config.yaml
n_kv_head: 2
qk_norm: false
lr: 0.00468
decay_shape: "linear"
train_tokens: 140400000
Each number is 500 + 50 x the weight over its row's rms, rounded and kept within 0 to 999. Layers, rows and columns count from 0. Numbers have three digits each. The size before them is the row's rms in percent of the matrix's.

# layer 12 attention query, 64x64, rms 0.165, rows 52-63, columns 0-31
112:473605574524528464437518468508554573495511501541505425515394487478487510504512493447550455483389
106:485385506432488489566451550417536433492456440437543512527491598469536457462581536542484537474555
102:515559596487495472474431461438482538421491416468464468429473446489479521484557403458508506483479
103:528482410480462563398456395471442446531554491523526422505458510542581488555520468513468493528491
111:356568509500470499518530464523537562571499567503472540502493506401561512516589589441473533574479
095:570489567517423420472464519590472479499559518532479447453513501544531489535471483457479497493514
096:479578524518384446504449519552458520498403445421515499608472556554542504429535488470459543491514
100:465501470601441550395559558489455510550493465517534470494493460397424546570439486527503513494524
096:508475503351492490562523445435524474497491456455537507419424429539451552536522446484478489547524
101:488467516511510547429482538502376621480465534492427572438517455506574503552536459519346454548478
089:413466503496516501550499484502506471526477469475597444450531528493525472541501476417552489656465
113:507496479490525543521507451510547512524515479427564328515518457463540504518470583587440541481470
# layer 12 attention key, 64x64, rms 0.175, rows 52-63, columns 0-31
100:557533586466474484452492521452509463539475476456516531499493447544587440581547583528456493560433
106:447513481503490554557522455482529505494438333508500552476538549492550427507459498553462508451539
105:552481478539553471592430485543520490423524481560503466425465490613553543491579406545513535450480
105:474492441432526540342421505535489454552499439557421464583475527519444569517428475491481511453484
106:465482540482523477528379430531556493552456534632499540498526494517492564525542506398469521565411
098:537472581572494439483481473548415483505493481501505526500510485446520490480475511409508470519592
095:424501511599420417497483500548483438527439486477499481593462476485548547446565465478463629518608
099:431471438545539491423513476456545473555439537514584403463501503441437433536493461547452463510511
102:473456456478486457603579500429534442452560530434516537562473506502556531498518505535435447480541
100:481478463521608546468402521531532547513505542449469490455543563476507507426549422459429473469510
082:476482492635496539613507455484519455485565496443472461589496548476516499474528499511537539523386
117:516457459490466494505513479488416487499416477443495425501626511533540585597541521612500467387452
# layer 12 attention value, 64x64, rms 0.141, rows 32-63, columns 0-31
099:459583492449566494373471541511492514450514519502510492556528460446516460527417538551467463421569
100:555533509482581474534606479563462503508436498526450433471426544537497455411531494534562493564488
106:550499618495556480587510555462472471527515502478544460429529608434471471550498458420506482464464
095:418423505425476518531476571418465485446477496589448510506471494540551594481493398441525526456470
099:485601452452394534495413582464450544512476479527494464448454526563490520564493541522597477467573
103:480508491567439509540547496390504485485554523513518538537574410486519491463506610485445503442486
085:462499490348509522495467584519492496500518427521563512492521460492494585436538531508548496543459
106:459471552504468516433505500485585448535508531494470513431481501567440461418518522467403565548485
083:406466554510505512535565496509528421499489508453545502535485360537500480619452561507526529561477
116:367429639466529485452601555459538499410516553578477544448471537587486574517473545548557487478552
098:474456518508471455537435470502586433561407525468506478459602619458497487584505585479476426518555
102:528472546491511457508447515470493564487414467578455480514560441449489465414446518489508445490554
095:429482523469583587425410478490441474438436511519457511540444465470535654475482427498453525459533
100:578416431566456491443505412379502559553533505544490466454490533525556473498544382497548469485540
094:493419561391503503461561512522442586495509522483506526465557592506405540554531370460492475480534
108:515454521418482505480547456516467479438568544454576533507471467471475555482540513474572417468489
091:411483502437628410514485566451538540582347533448472479489506450486480484439566513497495501515490
098:518530576513468491535493402553509497579651506518464400585433498481499549569517477488567497435536
106:507461509568536530508518468564554456416529500481486529549516428588435493552531469494572440456446
095:519573552498507407515486514540566434477453523579492460408542453444458549455513486544443480497500
104:464571404456466519441522522516553459522579441473468563422507439496498442540483540501531486463469
091:515538444411507444595485423448420528486492473507612488506518404430551503524469473434487515493456
097:567518573433486546505468469491528512541382503545559431556494543532500421509565578531486601521493
099:515518599545547496493518455507491491398474557571570512542474528427463535493547488482585547455563
104:553453416507465497417498467564551498517495495511475439517457513541485517526411548596446515578566
108:515516560514471569459474489439492510466426534525466434501524546459580483464414463490529525507450
115:542535489460483580525495533529524517483449458510538545540425467507504487408444553532510495435533
111:524523530502519505539609434518551395445523489551550564515445518455381443432455497602440598485570
096:534509479488457524465425505468507580483484518510575473458401567513522404460498509527418469558517
082:429498572474540490452558471469447462456478492517406497576535533559402481524494553534433507443524
108:495472555532449506535585407462530540521532498503465399501506465483531487453532567398517587441429
103:421512481523405521432510491547513572475506536435551522508511400465534418481526536476434484520587
# layer 12 attention output (transposed), 64x64, rms 0.115, rows 32-63, columns 0-31
097:455510584476395537621514537484501435561512517601548557460539484586530543469483528484583460618404
097:523429490435593500482473503497523499474537576454514577559590410486532554521466571403555447412502
095:519557500498472493386569618526445542438582494513480538532469420590529534514492448556511435434498
100:366558446541433531492461471503486487529497527431530501534524524484426400466466543448488514458492
091:425454590529595524554558466596582500539509446402457565581466443524467431530447463535461466534420
099:418580514430536534551516470488452507515537411482576497498604483487451457396519428523572444617573
080:514561569559467467511335457495551572457503479412513454465503536521534395495463473496453477525530
105:502505452397435527475498485521376436543504523538527492522404588447430479513557539561555460441567
092:526486522578488499413516587462489538465536581511473521551528502340495431503542507603573468572446
101:486435429536400548451513491550558545460519480452518487484442453421384506484515558502511476583505
096:483512529558468440591563462399382593499504534453531517509478429543493515520524415465553487457596
101:484581541558508489491542522548483497465588531520534539482446550539518581577476615463553501567384
090:468500485409359441513500489492534554501517548508527419494531545517543411522486546455487596481538
104:454538484548476497596607623522475470462413498486507499486587555470443571561513549555447554445520
091:498537496595538550531528525601563470551559575500524415503500472572365552461489498479517480499553
100:376517490540588543495426577495560549532526552475430428433532455449381499553437469379538515559431
099:601528628468524604569566407468563471496575554495570580541494517537422464522466517482456577459517
096:436491491487527545448590573470509492500528458528557449454492437487500465566461456437426550577553
108:440449498447461493576543624521527575520436589519448505538466580403473489433562528487450573576536
100:548522579512487585538493518484547508469517493443559448564493466517465528461454542457528552573522
104:515490499447518565617423541456515494468471590579507556522510480483559408488545572606501517565515
086:486535576521481529506533451486447477445646470506435481485607523512491425535536515462500619567524
087:499452514440513578472551468480412519527486543423553472494421440481648521533550459459442369506438
094:439452515452454518504505510519458560558546481467475439402413438572499458512427544463444450479528
101:484446463462481509586523529512506504475406496431452590526468490461505472472546514514567462443488
104:560464489550505412559515494589516547550562518513538512590483479546577473583488521529457555491616
117:411419458358519504526464434497518433459560478395455440501462523499535402396507553464516504475452
106:533493492469502544504427527595416514546577543507537450489552565519564505508526596446488364499563
095:529597505515483630484533464538437463583434529517428543516512482471584445599444498527502472460591
089:557546560492519522500482555566566509525600572508512549416438522458615529469468428592554459578523
107:485600570546528451518478650462436399470547391416539543554484487443524539506547499469424542464567
091:530552504512501458486424457448510457587532384610430477427438510420488525483572473490524601487417
# layer 12 MLP up, 256x64, rms 0.181, rows 0-161, columns 0-31
106:450508514608500516429450424497497489443547482627492520530441547510453583592498436362536497507500
103:455441407483490523501482501406509527432505457498392501458433491645534443523470481583533537461517
089:463520444489494535524390475529507470481582466545499489474463537534481556428580427453553525502367
105:529452492523468468528557512480482561499453462483463518490485490438492458532483548490561520532553
097:574463550548499490449467423452490481479429590578519520580519430510469436542499547549460466531460
103:492430595460443433477453474574439460449499496520585548536517513445526545499530527505520499457434
103:439593533530508495494511445450493553445566406466448481484497642562481499518489466485452472483571
098:556555489524499460454560480579533570436467559457444447480509521533549467466455488501494495461517
101:511523427468470528479516507479572524474508546509485565529539538478565447465363539529456480533532
105:475484449520459422495463434461487475434517488490506499589502536485520469491527554371475519591439
099:508485453467476471469493505506495431507511486500528443470488530523509465512459533539451581567505
096:457618544480490438484504498478488567530425522569551404570556561588526465531529475502496501532460
095:496460534507455515413484479519494537509600462528379480457502551451478552487506606483510546534461
096:540508464388567431458520562362530420463469579446455598438512496456481513441486541503554531508548
100:513486446564545487515496478525420571439506586454508536470472521525537370560485572403547538463538
099:538563537467498415530546516442549543499511485483422470416511509493512498470439471563610513572456
094:539469531532507471532628451508488594462511540487516475462527472561493390520505475517512472486510
103:520586540462454478504486481516594487419480533453457468558467400527527445554486593492570439508452
108:441505548479570503370397495398469533594505561508481562501477552511458383558576534457462477451425
093:527459460467557487466470480446383463627523487535503479445527459537445566497583549427541597484508
101:493505543511546531464502522486488569546485417580446477556453536562454406515503543529579529491476
094:507534542511388463518553536557539506528484437509479420403458476526590464536507564503501463531437
107:555540525462473427543518533587447514492457490550495561527530485445492559590480493486579576558473
091:407552425507534492482441498466503594544499559517488556533468496493570399597581542464537540460487
103:509484551520416574438460503553421524538503449430561511389479608535461515589468520498475539441482
095:511525496542501524471482469471381524498542462517589435448530561471532519472557485508443542532429
102:464454525567366616484492441537508480493492537565537513531494489465490487622531467489556531519583
101:578439526452503481539470488473488550512615569507556585517437408511412529569445527457472542567497
104:523537575477520586468573451494566582449490492516491680469506474582470466511451557529498506444535
094:368487572452534567514551502501550530497561539478594532486555482511497503621520424553484516519514
107:541474392485427454362544557521532457413586498429459583442444460543512469519427560447530608539481
107:497411477509376495528460418452451456487483580496500578467449604413512563499472474444499430468546
098:438556422562520461452505401438554481477450471497552534583486487450512498480465496491575498608478
097:407427548528517433501546504460539482573580582518485497517578505407527412559479471475473510513519
095:532536544465465574483505434476456583491528450572494507464493515424460497509578605585464561465554
095:439561589488462450479509401501478500569427569482484473432573564556445574472580540514451471463484
087:514470480470535523508445477515381512489520534538478563494424455418431500469479537545478473572532
111:476510506474425480462392518391629483458528522470511552505498609488428486510417465396455449496521
099:637514551528390483492522509532500520415528504499552573445497502512430538592479470543492401447501
106:524527516542432500495442484618501446439566453528432541526527488480454523546559545419438542457502
105:373541608519508488489505484509510616540407510550419589460547511477515482552489485426462535471500
103:515424484498459464468580567522552488401427484473476541559546487572522555442467458417496459490399
093:489535475505479471636484477501504518477523468454446464542552585466485554550579493485460598514443
095:470554543543435411458495540451430561549427529428472461488641589485421515500584489530546566474513
100:480535506465469499566433460504521546484478602536507407491520469429466475479468411400569479515542
097:468484551517586543550480531580427455550527568550461523552532453501494475490458484474557574471463
110:510490456508471491459436520467530514528429453530455446553526602572428612606450473434523575506607
093:456444579455394544474495522548449557486412482617452543532476403558496553568539444419436551529442
098:449443477487482532515523432525477484494621409487533535590550539466497426538441527539468549500491
099:586557460460580470528499421444539512552436491522508560472431510462566433487589451504431425491434
104:596515439423436579469519477485420498493460497461516449463426455525456510518530462538534456593488
108:503518588433526631463558569560504516492507521386453522354522556491522592526540484474519521493524
096:395462441498496575451523525496444591549591484557509501431406469520468538514453588563521531513499
108:422529521479490500472512458489432474462514562506521495436491479585489509485397576555521444572572
108:527456564409481481496515530526529519425523462531538511392530582530515524602477551499488594518505
088:494535624421467522484325514590465568518562466538510471533454528505489483455475446540412492549453
093:427462516524487527513454549538450556535570434562575501551466408577573485494548399483397594425409
104:463625578485443489424501522463533609491459485437491494576548470543527571529462481547441560515531
098:432519489519534436437455547521483526425503518559506507456497545456457536465530441380338554454519
091:399506519530449484535529555519554399518537495440551531502491499430396462519511516457571437526525
105:568447559502460516486568470505548522531527494418497525452546502521423480550493431478491530526539
103:547487477556399490506488490445510516509547427394526515555537465472484469483492455499430543617393
102:450383475424527489545477513490422473513489510563507499500482536543426563583521573482583523545580
097:484494487532539479588453358331528558526472504480522514508537504477476446537438505355533501536482
096:503533470512467419487437460438464506392477608546467441475447563466480582466503481508534503385499
095:480444528476437563542469582514482536653452400511474424511559496481426470606470534481511508553474
098:518509512559568510439533483443515504526475521552480540478493581481425523406580551499461483554568
099:532506538481492506516541483510492538493468606454512457440530597461453507462473525473545519623546
106:464589468477570528493496542461551573478434493526491419558516567464451575490492480424543503516536
101:449467393504386491534458482518430489516523556455607472565431573501543508496562513469479461509456
103:445591458527579582474519526437363509456531438452515559444514560487498543566462599467531502519440
091:481462406541466539494475579522472547580467509477432494573556483556555452503563380459585497510511
104:476522467531504526447552481546429439440572450438527540467507468551450560534525593566550500477527
095:487566543470409426492466496520468453525606540516562452499624537444507477543517466521612557504382
093:444513487525372490479470557472562554531518441590488419496476462481584494518451516581536451519393
105:525507441460507652521467533598513548483475371443528475536484505493436508471452526433491506537507
107:504486521561557475500506529441513510506462499514490545495434472524499603507554487491535420504458
102:449459452454624461457546482548430533477478534439472462430458565576533522559483490563559471606467
103:576522537540493513512479586536505555495541528526504587536457479583499547609534511521554547473433
105:514521469518409496494530536412406429398476476498513550515490473610449589617475511502512600510503
092:469458389567501519533445539502437548519521455462537483455540555428500573514538483407510431513509
090:511510514512440494500469581536456494440491522522440394458534489548607469469525389586490520505467
109:455510468532486613391398433575491480454441487486485473395526474505479502507536566477447554616525
089:564431447497468436512481424524545514439434463475494455459425554552491508559506461449463521553410
104:556625484503562463487517457569488530441541552609556519500445450490537457641522475497524506486416
094:528489473557522477567560491355448599462578452526410530466602410518517518569508537454510387513470
094:497576560465414482515495517502533511527459572524507539429491509476520480498489530396427506541412
110:429538488608495550444494431462467575458531470527597549569480479502501497545481472453536513502446
111:511597483466470544432593473541456496445585450497479516494496449461438530501544470557502491436472
107:475565559587446470413485502517492556508484633546512453540503432484433414502455457490573475469451
104:456471572425572469569540425448479491450491566489432444511495536541512467587458551431535542470538
097:562509486592449471438564470534495509495432488477490425422586441524465439424509582501447509532469
095:428417524496426437484485572532488540444453565539510412547556567454543398482457541487601487483464
101:537517463507500442565437462461533530513485544528572459397541541387480520513480561350522449511554
097:509407502551511475508507537592425505401532539515422518416480489557464452562522356447607463537489
107:476520469555482392497550565529552487539492487552396523361511534416503522556522505490490503475500
097:402498551547559513575448554489578532544526516501554519498502495603502414528474503494486502526486
107:511461451580525456460491494430487559573482514610549546533477594487558523402506462467543522481458
092:500487541542493524476464545534463517582463541457489418451477511474530495438546518496483614367452
091:467493513578504489392520508574460585429436566504560464508481573499498520448625571533536371519439
102:499450459588533560583517437502457535533412478472455418450500474514466464542469576495551436569573
099:595466483484474459417494409499471538462521528471459434474497473526474473457454456505536548439488
093:489454527574400474414444445516523548533566569601462580421551549522576545516558525482469484547476
101:444489531480457491505531487465377460487485564534545492448469511530474526464589428527583537571440
097:526496499463506561454442516526582508503481489515512496415446488490577557517510496397500463470516
099:527583525462408489628533488435462551421592479510540490532494508488538505471452503508509524478396
103:436454502427473479463460477565488590403478469502435573599541533557526526557395532519470474507504
106:510552513578425462513542520502500520475426491583425440392482433489442535503544467533511580494513
098:431390507398473503495435427552534426419437496505570509446498541561406512480495409467474523475581
096:528410401485468462583443561463561540418503384538483499470504443387482518599562525544453522543512
092:525454512485479515473541494570454542408515502478481439527461459434464586566551464506437534508539
092:521451486587498590601458491508411492461484488521441450461427552496496460569397482562505590526548
104:489558576525476598485506506520477558419439483480501509491515495502519471587397455395484567607511
094:521402485474459503423516412487500551551466462394520530462562486534513590478540424412470485527479
089:531376539558411489528510480507470544496599415488480503379478476483519472512492571486547497439520
086:379487532479478471523509400452453504564473544447397484554525494475577441458616479497557556497446
094:520460502484469445484506514522429604444480508414554522503478543465524537484532555446474588435547
094:424474475612516585523552481492431528567533581496538467470502467502459488492552505571566427424496
113:507475466369542499480576374540505517541527506416448549560510509479487446490498533380446492526498
109:440511441458479522530498464498462615402607526523531506551448512497478520517500485404382528493495
105:507490405513521478446472573507490527606457456482477499540464583453455509493569510439466527558502
091:427435482446521531448462599451450601432512462466523453456474495507505605508460422437489596537440
099:540525578571556474515543553495522555516377427488431502529530524459460434444562575517533519588441
100:532535464525414521458448401484433607540593563511456508471575528412465430441522510566463550433577
103:495573485477539473570470463538545496480536496456481606545488548498436466524473359515463466483531
095:567505501453532545487472511504459586524436490539428456636495419567536474581490465472460493382418
106:484495551428391582536437440427571507485529536463502499508451455521485446557542442483442503513476
102:349427495518459550371531536496396540473491531529541493593455458500485555508507459498522550506503
105:487588506543493544452529391500460475581546451494408514539516421553466552553547452468498568503484
097:596507442463496593602474441590424413505562477526492480524418533508518498623491498468580491440428
104:505529428493531615524530514459474461466551501491521511503512386452507518483498537514366524534485
113:486448539500414496460590479488521554597484587458447474424503442518475469442463574517471554510453
105:476482514472575526542555563453478526466441566506479521552595449503555611534576515483436536499429
097:559526506503442376563412552441496567464519509516537562486506540528482501544507550579526476555446
103:563478454504413545539549510522547526520443516460437452572572498453448471475428453442475556554477
093:497506499604565491410420476516485495536445551499534402578514533429420516496504552421461532549477
113:543510478464498427611524463447458473436560503526458557478483499372456552565559516471564534538506
098:460491445518461496492372503506596518551377441503488583556434549500538408467474516531545487484575
083:516536507497469559530510422491480569489519475622522450457456498491570495527606416550507535505504
094:516446440486576490562496486461402466457497417454536477437399527604482579492485475503513493480504
093:478536417401535451421389509550466502505468473526489550500438524502423487449577440492520509528504
095:556493552471481492463468469439486556493574464491476462448378466459529442564537604568568580427535
107:497494551554505462395468533426364444448530501535482495463605473462508450464497449419450452566536
105:476564531452517608547627507474441628459493523546554480564511480522496434509465440451505471549470
103:560501472516557499529541498630521466481459435489420474461430533460403504515557499546537475526595
091:578532535474433534463398533517506548389488508457489486517461544438486560495514526567511473461532
104:496498480504404551473527521448491473515527559428539474561496573512556417550615528441508462492477
105:434556428475520491576510480515510633437487387571450513488437459482534456434524570473506517480496
095:490420544458561566541431451524517484463548458459529497555469519560559572489438491467508580507479
102:525559514532445545411490497579486447559560460454541498438457515478481473442568484529558578473518
106:512557486599488450431517396514471478427408489402452494495492463582400558525405447533584502533594
107:549557463487489531453503502433532507487597477375560554369489511535507495529570497358485523537530
098:506531396611530540563475549546563569461472554486456487495538432432506463537501584436546409499484
094:545537538473529523476475522552431378495537505452546565541450530472466515491511502554478561584441
097:527513521509449516524563511447603523527574507494509518396488587490467517449554556462433526455484
091:427568455549469496605483429514580525545520480452509506438484454417445550472549485534497567496508
084:440551476430453619542543529527488571509586532426553554557506505426482522521508362479481455439471
099:542481505512460557471504503495455530470497487434509596426472482504507544495454428440490439514462
098:526456484456462528551490504584532524474494596511492406476461532452495529639477428496572406539465
100:478484541371521502417476499636440495437475550553569492458577539417484505510508551525453561561549
112:520494532531447545552544511428433473469450585430473489479495541479508494453497496480525437529454
101:558479463477518505443430500601471510425544585531525654450438470505486450542544544483545530506515
# layer 12 MLP down (transposed), 256x64, rms 0.187, rows 0-160, columns 0-31
099:487402475537424448548488501538472556426503620462571502533471491531484430580577524484477604460499
112:436466479508555456433484519483430398535416550456582511460454470515466459398540578480460498599557
084:505426453475489534411573537476501466516485652445440505519529569533551532477479595538493515417494
111:537496473495477550497397450553498570533540566524503450478478433693418436479546446478453540473447
080:423483480468486421493467523562367471513527534545487358478488502538449536543441533459514429441450
106:526519560531479482572411538482541523493463459519453506503530444580509488581469346584475523512518
097:444505500385534531518441611548404466536516494542440523504442467505565543488559484490595533454470
084:434497516452462496514527454422529534484552446413540496535431502553508425508489477563540524479450
105:525508599542440543490425461419435541514504523559558445463528417507536583519536494550584467554556
104:598518484586516569508451505422437446565514551443536532483539582475490485472462386458497528515516
101:504516486448510417575534577491451406474537456397419632532556460449488547479454468517431482412502
098:584485451493469475468496553477556509442514519380530581516516553458501502464442438456462525407597
099:462476457544520485380408587495471515567525453481528521602461492490558503492495461526402502377586
096:515497457538442417471495507450541481552576551471528447618458459509512444494478531489483516451425
100:454521430502493496537579543502480524528483465413448503538408509506661485455503551522589496558572
095:487599490510510491517461497555477513466527379502555475582467446495538533608423521514483430502507
087:485483524436538467443556491457565532500477460446447411531512554452427446618488586475610465367554
096:484371484570478478509435533469521506564421540535486508457522515544483556520479476515470492480512
119:465469551488559530542387571542557451491486524538490382440354468547494421440404532450451538424513
099:477501405474540451581561453537500515505532506551519462526442512514568488477588362555556543489520
114:507575523513493531492531479536582476399425548463465492445479513397498508431531515479506413481516
088:438553452459583434475482462513494523440518506518576547554547510493512561445525388420513551519552
099:459454498498451531447442452443573474585539516410471500610491560554486479523444534574469413471502
098:546527505492515484484545438550536484522582474474550509456582444600525552426567601489390595504562
109:542480442551580548511495521452505493542505477536491544527488473407551455423484544386463531469585
109:479515577543476446437547544540538483528511572510458514528535485505459412463447534564505550451575
112:513478500510517489604446515491517490449455464494502497472516441519374384583442500513514553503483
114:496482506535448580442520455481578525484520444523498480522471532446476510591515577516498545489471
094:468540423444402402595461576529524502524483463444502428462489451455498505503541503452497503448480
085:539561519462471554540499511476449524535531480440459556506510528511406481428532560604454520503565
109:477500501514487616557523437579495571612487523459555526491549564495445459437521482497480462459628
102:544518525462576478479470518533501484496513449533505434492479548575524499401576505459488508639438
098:511535499494530486587508553503543488521504529487480454462537517523602494474594580554537454460515
086:552513435436440529464470448565535528591453383444521555522476516562491470504493502487574549549477
087:553530500484522499473428498476610475463520452520497455564381471560456515558466485518484526402592
096:447485498517510411402410602527523447508484576477392485501537451404530481610462515449512482463540
112:519503508523447561466543412511516548603578553483487512552545498564447431570438505489458508472542
115:451591517523603450495514500521588479575483513620589467388532461475483470453459453467446522539463
100:517500535448447442538464577469414525493501484543451463566492517501576491586520683542548506455510
101:477424455513489481536478466478511492535474411564570509502482447540562395533575539504483508508394
104:506561605494468537512553488619510362565465460483488481440446509401439444571566477539431479458472
102:540544470472512524481573535451458459542597456492545488497469484556483472525514505483579476457500
096:415488429480585477545455535519538497552524528516601459537452544511635486469481538475527380498486
087:482435672440514475528469440406445514525550498499521520541490469552538422512478458598451486536482
106:502458441462377417523448501521518475511453437457434456474495559454542488374430554478537513473421
115:537482533420534362561493551480575460389446533595480530491525479468556474489553509528544485507459
115:503574451512630489501499497519483439504507569491475500455445563523485533481453510517485512598504
093:494554494495520510460475506479518500470545389461546444476471535497539520552544598592518423565451
097:461463565489500449506553480505482487548454562583389443439511563492440596607363508542497532563418
086:499468380547514572480466552466544542446495567514503428470464476521504525444471551505446448559508
102:502526546504409570503547573547427484524563492472514490523466476381554516452431382502500439456528
097:525443461493529497478434489520523525451363521457532497604431460543528480529530504495475528552446
093:525496450549477548392485461463546498511437487380483528545441465465523597470492506489488529519614
104:460572485596506429448485528536502518460411385529536476565581515562519514479586512466528557577446
116:487582507545496611505523517406575465513597510457532492610483524444625485481513479440558508456448
100:568364403557433479574608465534496489502514571487476482444548499483438500421461440477420529521469
091:508431489480542450435542531484465614500443498364370476478533525481584528489508573506564497508536
102:526490537516544527617540521455426438523482543576588456509489497522511501492602526610461566601544
091:542541427519532436555519558525555504470540470450468542566481367527478551566478503501396448444499
093:529487558524469598566455428464559389419503525488546475513449454520603569443462556494436537425482
110:437431527551518516495433572556474585428498515491516590478492460480540523486412385440492545568468
102:507536511519530546394565555577493421480506492531578533416456496569513489556407528486475484459623
103:512646486514507566550458428475486532497568573502478554463493484447450424483474482559438509436470
111:488533489543499557437556499437437613529446465445486483517482508491491516521456461513549488328516
098:520436522466427428502538536488614529545399461491440530453525559496511502545485401547536515614414
103:548499584371430515533445522490492388559513465462458572513492533505489435469534501519513547468474
088:497394518464522471628531362570440492430502547504491546497539589464470568526492509511539475523545
097:525485481546500438538597433547467515520581456653509503488569545503424515550510514461538535490522
097:546398527459505549487498475499491476453500501451549481435527548581450425516516533454510521595556
099:603602588588504531492469507546591477482425471591368481487479512433470540468516456497433463533525
102:515520509521557413573420491486577518438490501514436493527495424447454459456428465380484523529556
091:526460576459491519506514455457499532497482500516593493534543489464420517532528379626511520480483
093:510465532513585513443425523537466548499469475536558642426425588451623471484490506496525545482548
100:417445447551538587451514393455460557531460405486438440487460476542484457528522485518473447500638
087:412439444452512423511555496441514540452425450425431533600589505496496526478517475519513450558498
095:523476537543575485478458518507496516574462539545454490549432483515448354424456503406515535420465
103:454507547463460529545427437609510566530475439451506488565445420437452438534518528528553566476500
103:510528528494550601435500502531578386494548422557535467528528482519503509622452438456498496565464
103:420497506529553578521510495454423506467478450524486436472519622538612540614520566518342556508489
098:423410523433645615489458506437473597590525445471469501569433502536480539427583494494564474544489
089:503479484482490489421561506604467510595518492516601509440488436460522533552467572506515584534480
083:458552498541600457477536401462501523522518554478556564510457518578559448573517565435487606430494
094:432453611418462455466412488575494541495544474518551539433457470403507507614535600576494573504492
084:537565520511492420520429419616540437522490471514512555547597529470574562473578555503539412488488
090:504508497519484446592517503506588555526332556471523478542571474519545489465450528421428477512558
101:444501409493605492553571475484485495519495564505507439444516516545449499393417550526495452580619
101:524469476504555510584605431452361494491521487551517403508517505519474495467459478519411532476620
113:424454535467524477509484533574446445519572458553550511534459506511555498547452502515523578497411
123:568436459446478467547522538435427484502471487497590468510503480490569431458589464564424459545562
116:547567462507526482482546516490447464518585494504477539522484553557465522623480503434441504485568
111:476479584456513517474492507568499374471568512476502524612468514555543481644459557399520567538584
096:517470498507487477559519512439637357501500494420599551451465458470496429575402442478512498605516
091:489635508524502487523403428496498512460513443465528561443427582546480517607564505468469480494494
095:550528502464423518525541434548531540477373515519408513505484412488487551446455492500472570519520
109:547356479539505482585447508508538529470490482516513489525555382424498506517542621469555609532450
097:478468533530512552565496450521481422526500459530444511475519499550528473434439433536551431491616
077:471465468486449459400532513475444572545477567645425506451480504444513502483527518440468470521494
112:496510489473411576507441489538354500440535501533478456494453397381417457579475539539515476442539
091:501478509439529568503437524542541569482496471507453466527522482440462505469582542425555494623629
094:523535433430464512588547531464504452450530560450500518511493540520460432467520492505459551403479
102:534461492529444573434565523502439571582536486505400481502436505550502459605432394529418543497481
108:597473521530516513412492492430502421556574511535490542467564515468464538456495539460509486506545
089:496525574473453560505483493557508435384481570487447481520497491542544458491460586523555462392503
117:505495482516444521427561506513471421557513500503476452509498499523472631490466471444525575514527
093:473518485553506518546508588494545518526546509582443539509571527498605523381465432553557439533514
100:447451379595547434402493446575557498535450502520515531517466506469482520499545586530481488592511
086:499421494536466534513466607426356508609517490544553440498573492422509556422552548535426499423520
107:505470541452493490605547466441508440540511570469596454435573522441417553472491450445475525456478
091:506518506509537522452457517498470458539476539526581474511465544467409604408560438523540471573437
096:495489538534527435452455548456416542526508515550514499529410568401505533512546507576492535445520
084:473575480501561514513459508453392503441475492542503507486512496435595449477524454446458454430416
109:478441425574442449529641515484519532509517489515505616508599449508560557469486460482459536516517
099:577573386585434459501525478466518495427519536503520573546540504421508464515580499632537439470538
098:431475538419587464585482524480447449486531518518395488429485509454470454456431547509544519401483
090:473618470547528496553489463508498380458558511518469397536548478511536491441499435493596518495472
102:549502464451537418537579570502531590563468477540522460500623460512455529521449540462548524476562
092:583438513521516565480541534478471490505472627431477485560478505461486459564438505551505521483476
110:456636547584500564436404522460535519518467576472510458462451481449552493464538525523624434459504
106:592586467480441535591557518531477466417473503470559569459462529555482420491487515585575523532513
105:518487590614575464534443411489600434503521460514547531568422470542470520532552457503521493478484
108:463480451570414460472575423443543419470479456487459524537512527478509439418469515536506449457469
088:496381427520518459488497536458397519542499548523524509593540494485449461549510565558409411429521
104:548432577423537547473433531454488496496487491427553536545526415506482504475501511475502532425514
111:504528571445472521536494544412436547557479494563522523438500528563562486475456481613508418510486
094:463422541481496561530523548488512637499476438508455483520496585456419473549523437425479446504419
098:492506527504566442535513457502492440569499610461466485517541492514359475513660452483457481553496
110:421515493468431466577508514509486490458560578511473444395499562440453554429559512582580525515595
110:610558445462413559491502363501440426529486482504515583478569469476468493534577473486470531511501
102:470487484490528463545466552438568511546453467524473473543545479568540437517512481438513530458384
103:492455512548509482485527571577503521558546490428467551591550583550549476528525429467398485528491
093:450506522443507410455546436469442526494483556456460488481506607528452556533448513528638415428450
122:432403499501524540451501529555511580410531600492558578460499441418507448492532407474571607461451
104:536539421487525489453400512525437536488584456484606417453457528512472445461509493500587480410534
089:533478464550390546509469507533404471522525458481467459444425531449506499562432512492533450507552
096:403432529451459442507567506585487582552504487474488516477553558492534532492468526517510412514485
107:490476503441486538488424559564486433585620459442521454534468561407424517510491482460540517525453
098:463477494491468495451568503509439532427531388498469469523514497494527511420527477400452457519502
095:445511563515515492539590437478443496474481601439484481418480563456348521525529498533483498483550
079:487528552505545486555490500444545441553411468409488491468522458563472511433516491529501481440438
087:523558557445467539474488545552545477554525537504516512488561528397491498466473573516525599439562
108:518456505530435525497477535545539527451560517560413587557541403452503433532562545476559644504476
098:521544490425497456531555581563511511514488533433406476486518509523472499430526414457471429540443
081:469476484538520445542528613500410446463443570555492480490526577448583488487584451484515410577578
107:419448539471489535490451503341455436515466446532421495550522487550522497462600492506463467433489
101:430579528516498496377508472506409524511496564541505537490583494606457478425514531509539458537494
091:549502478520547553495580532507584428560453570558491523555568456580547545527546468464420491568411
102:415471464493542542451472528547478528531478516512555509514572500502403583415430520543421463466461
094:443539547491491563508427556543485458535494452526585489484500478489557558611544447550454526488514
105:600484492471501497471556475571479503521462558630524559538518604444533534449552452494519480561562
105:395508448558601550482469453485532507449497460434464459482488526524362457482457523498407443504475
113:482501473546514521530422445552593623561510488592421536612533510537515465454543480525399527490538
097:420536500529516534562535501499506414542486525566415464515484423456553390502476386596438475486484
100:437502629508473376527469481538354526576489440486508466570495463449498481438455528556490509606478
102:469517555491523492450555450518492461568508508543535474486515561467413520468516457541492485491554
098:503487463376547535473409498500479549524573478478529514543480489549515416563502435515531469520470
091:603533456514502445526516663499469520469542541510397513560556503522515521527553475402558435472461
093:526520524407469510524488533473501422434521429499510561427446420529498415510556513477490482476600
098:493500476581489450538573437445501391461440460520528470491458460494474548614524464589489552512525
100:499572472453523389460456420432500453430571406439601524501507550508530407526574428469484511443553
105:550516534453437468576539501399539488529451507431445557544452543440469510563487420538566427526435
120:444506520498541569481391499470525500485499405482534570484525468503487469542524529553510511542612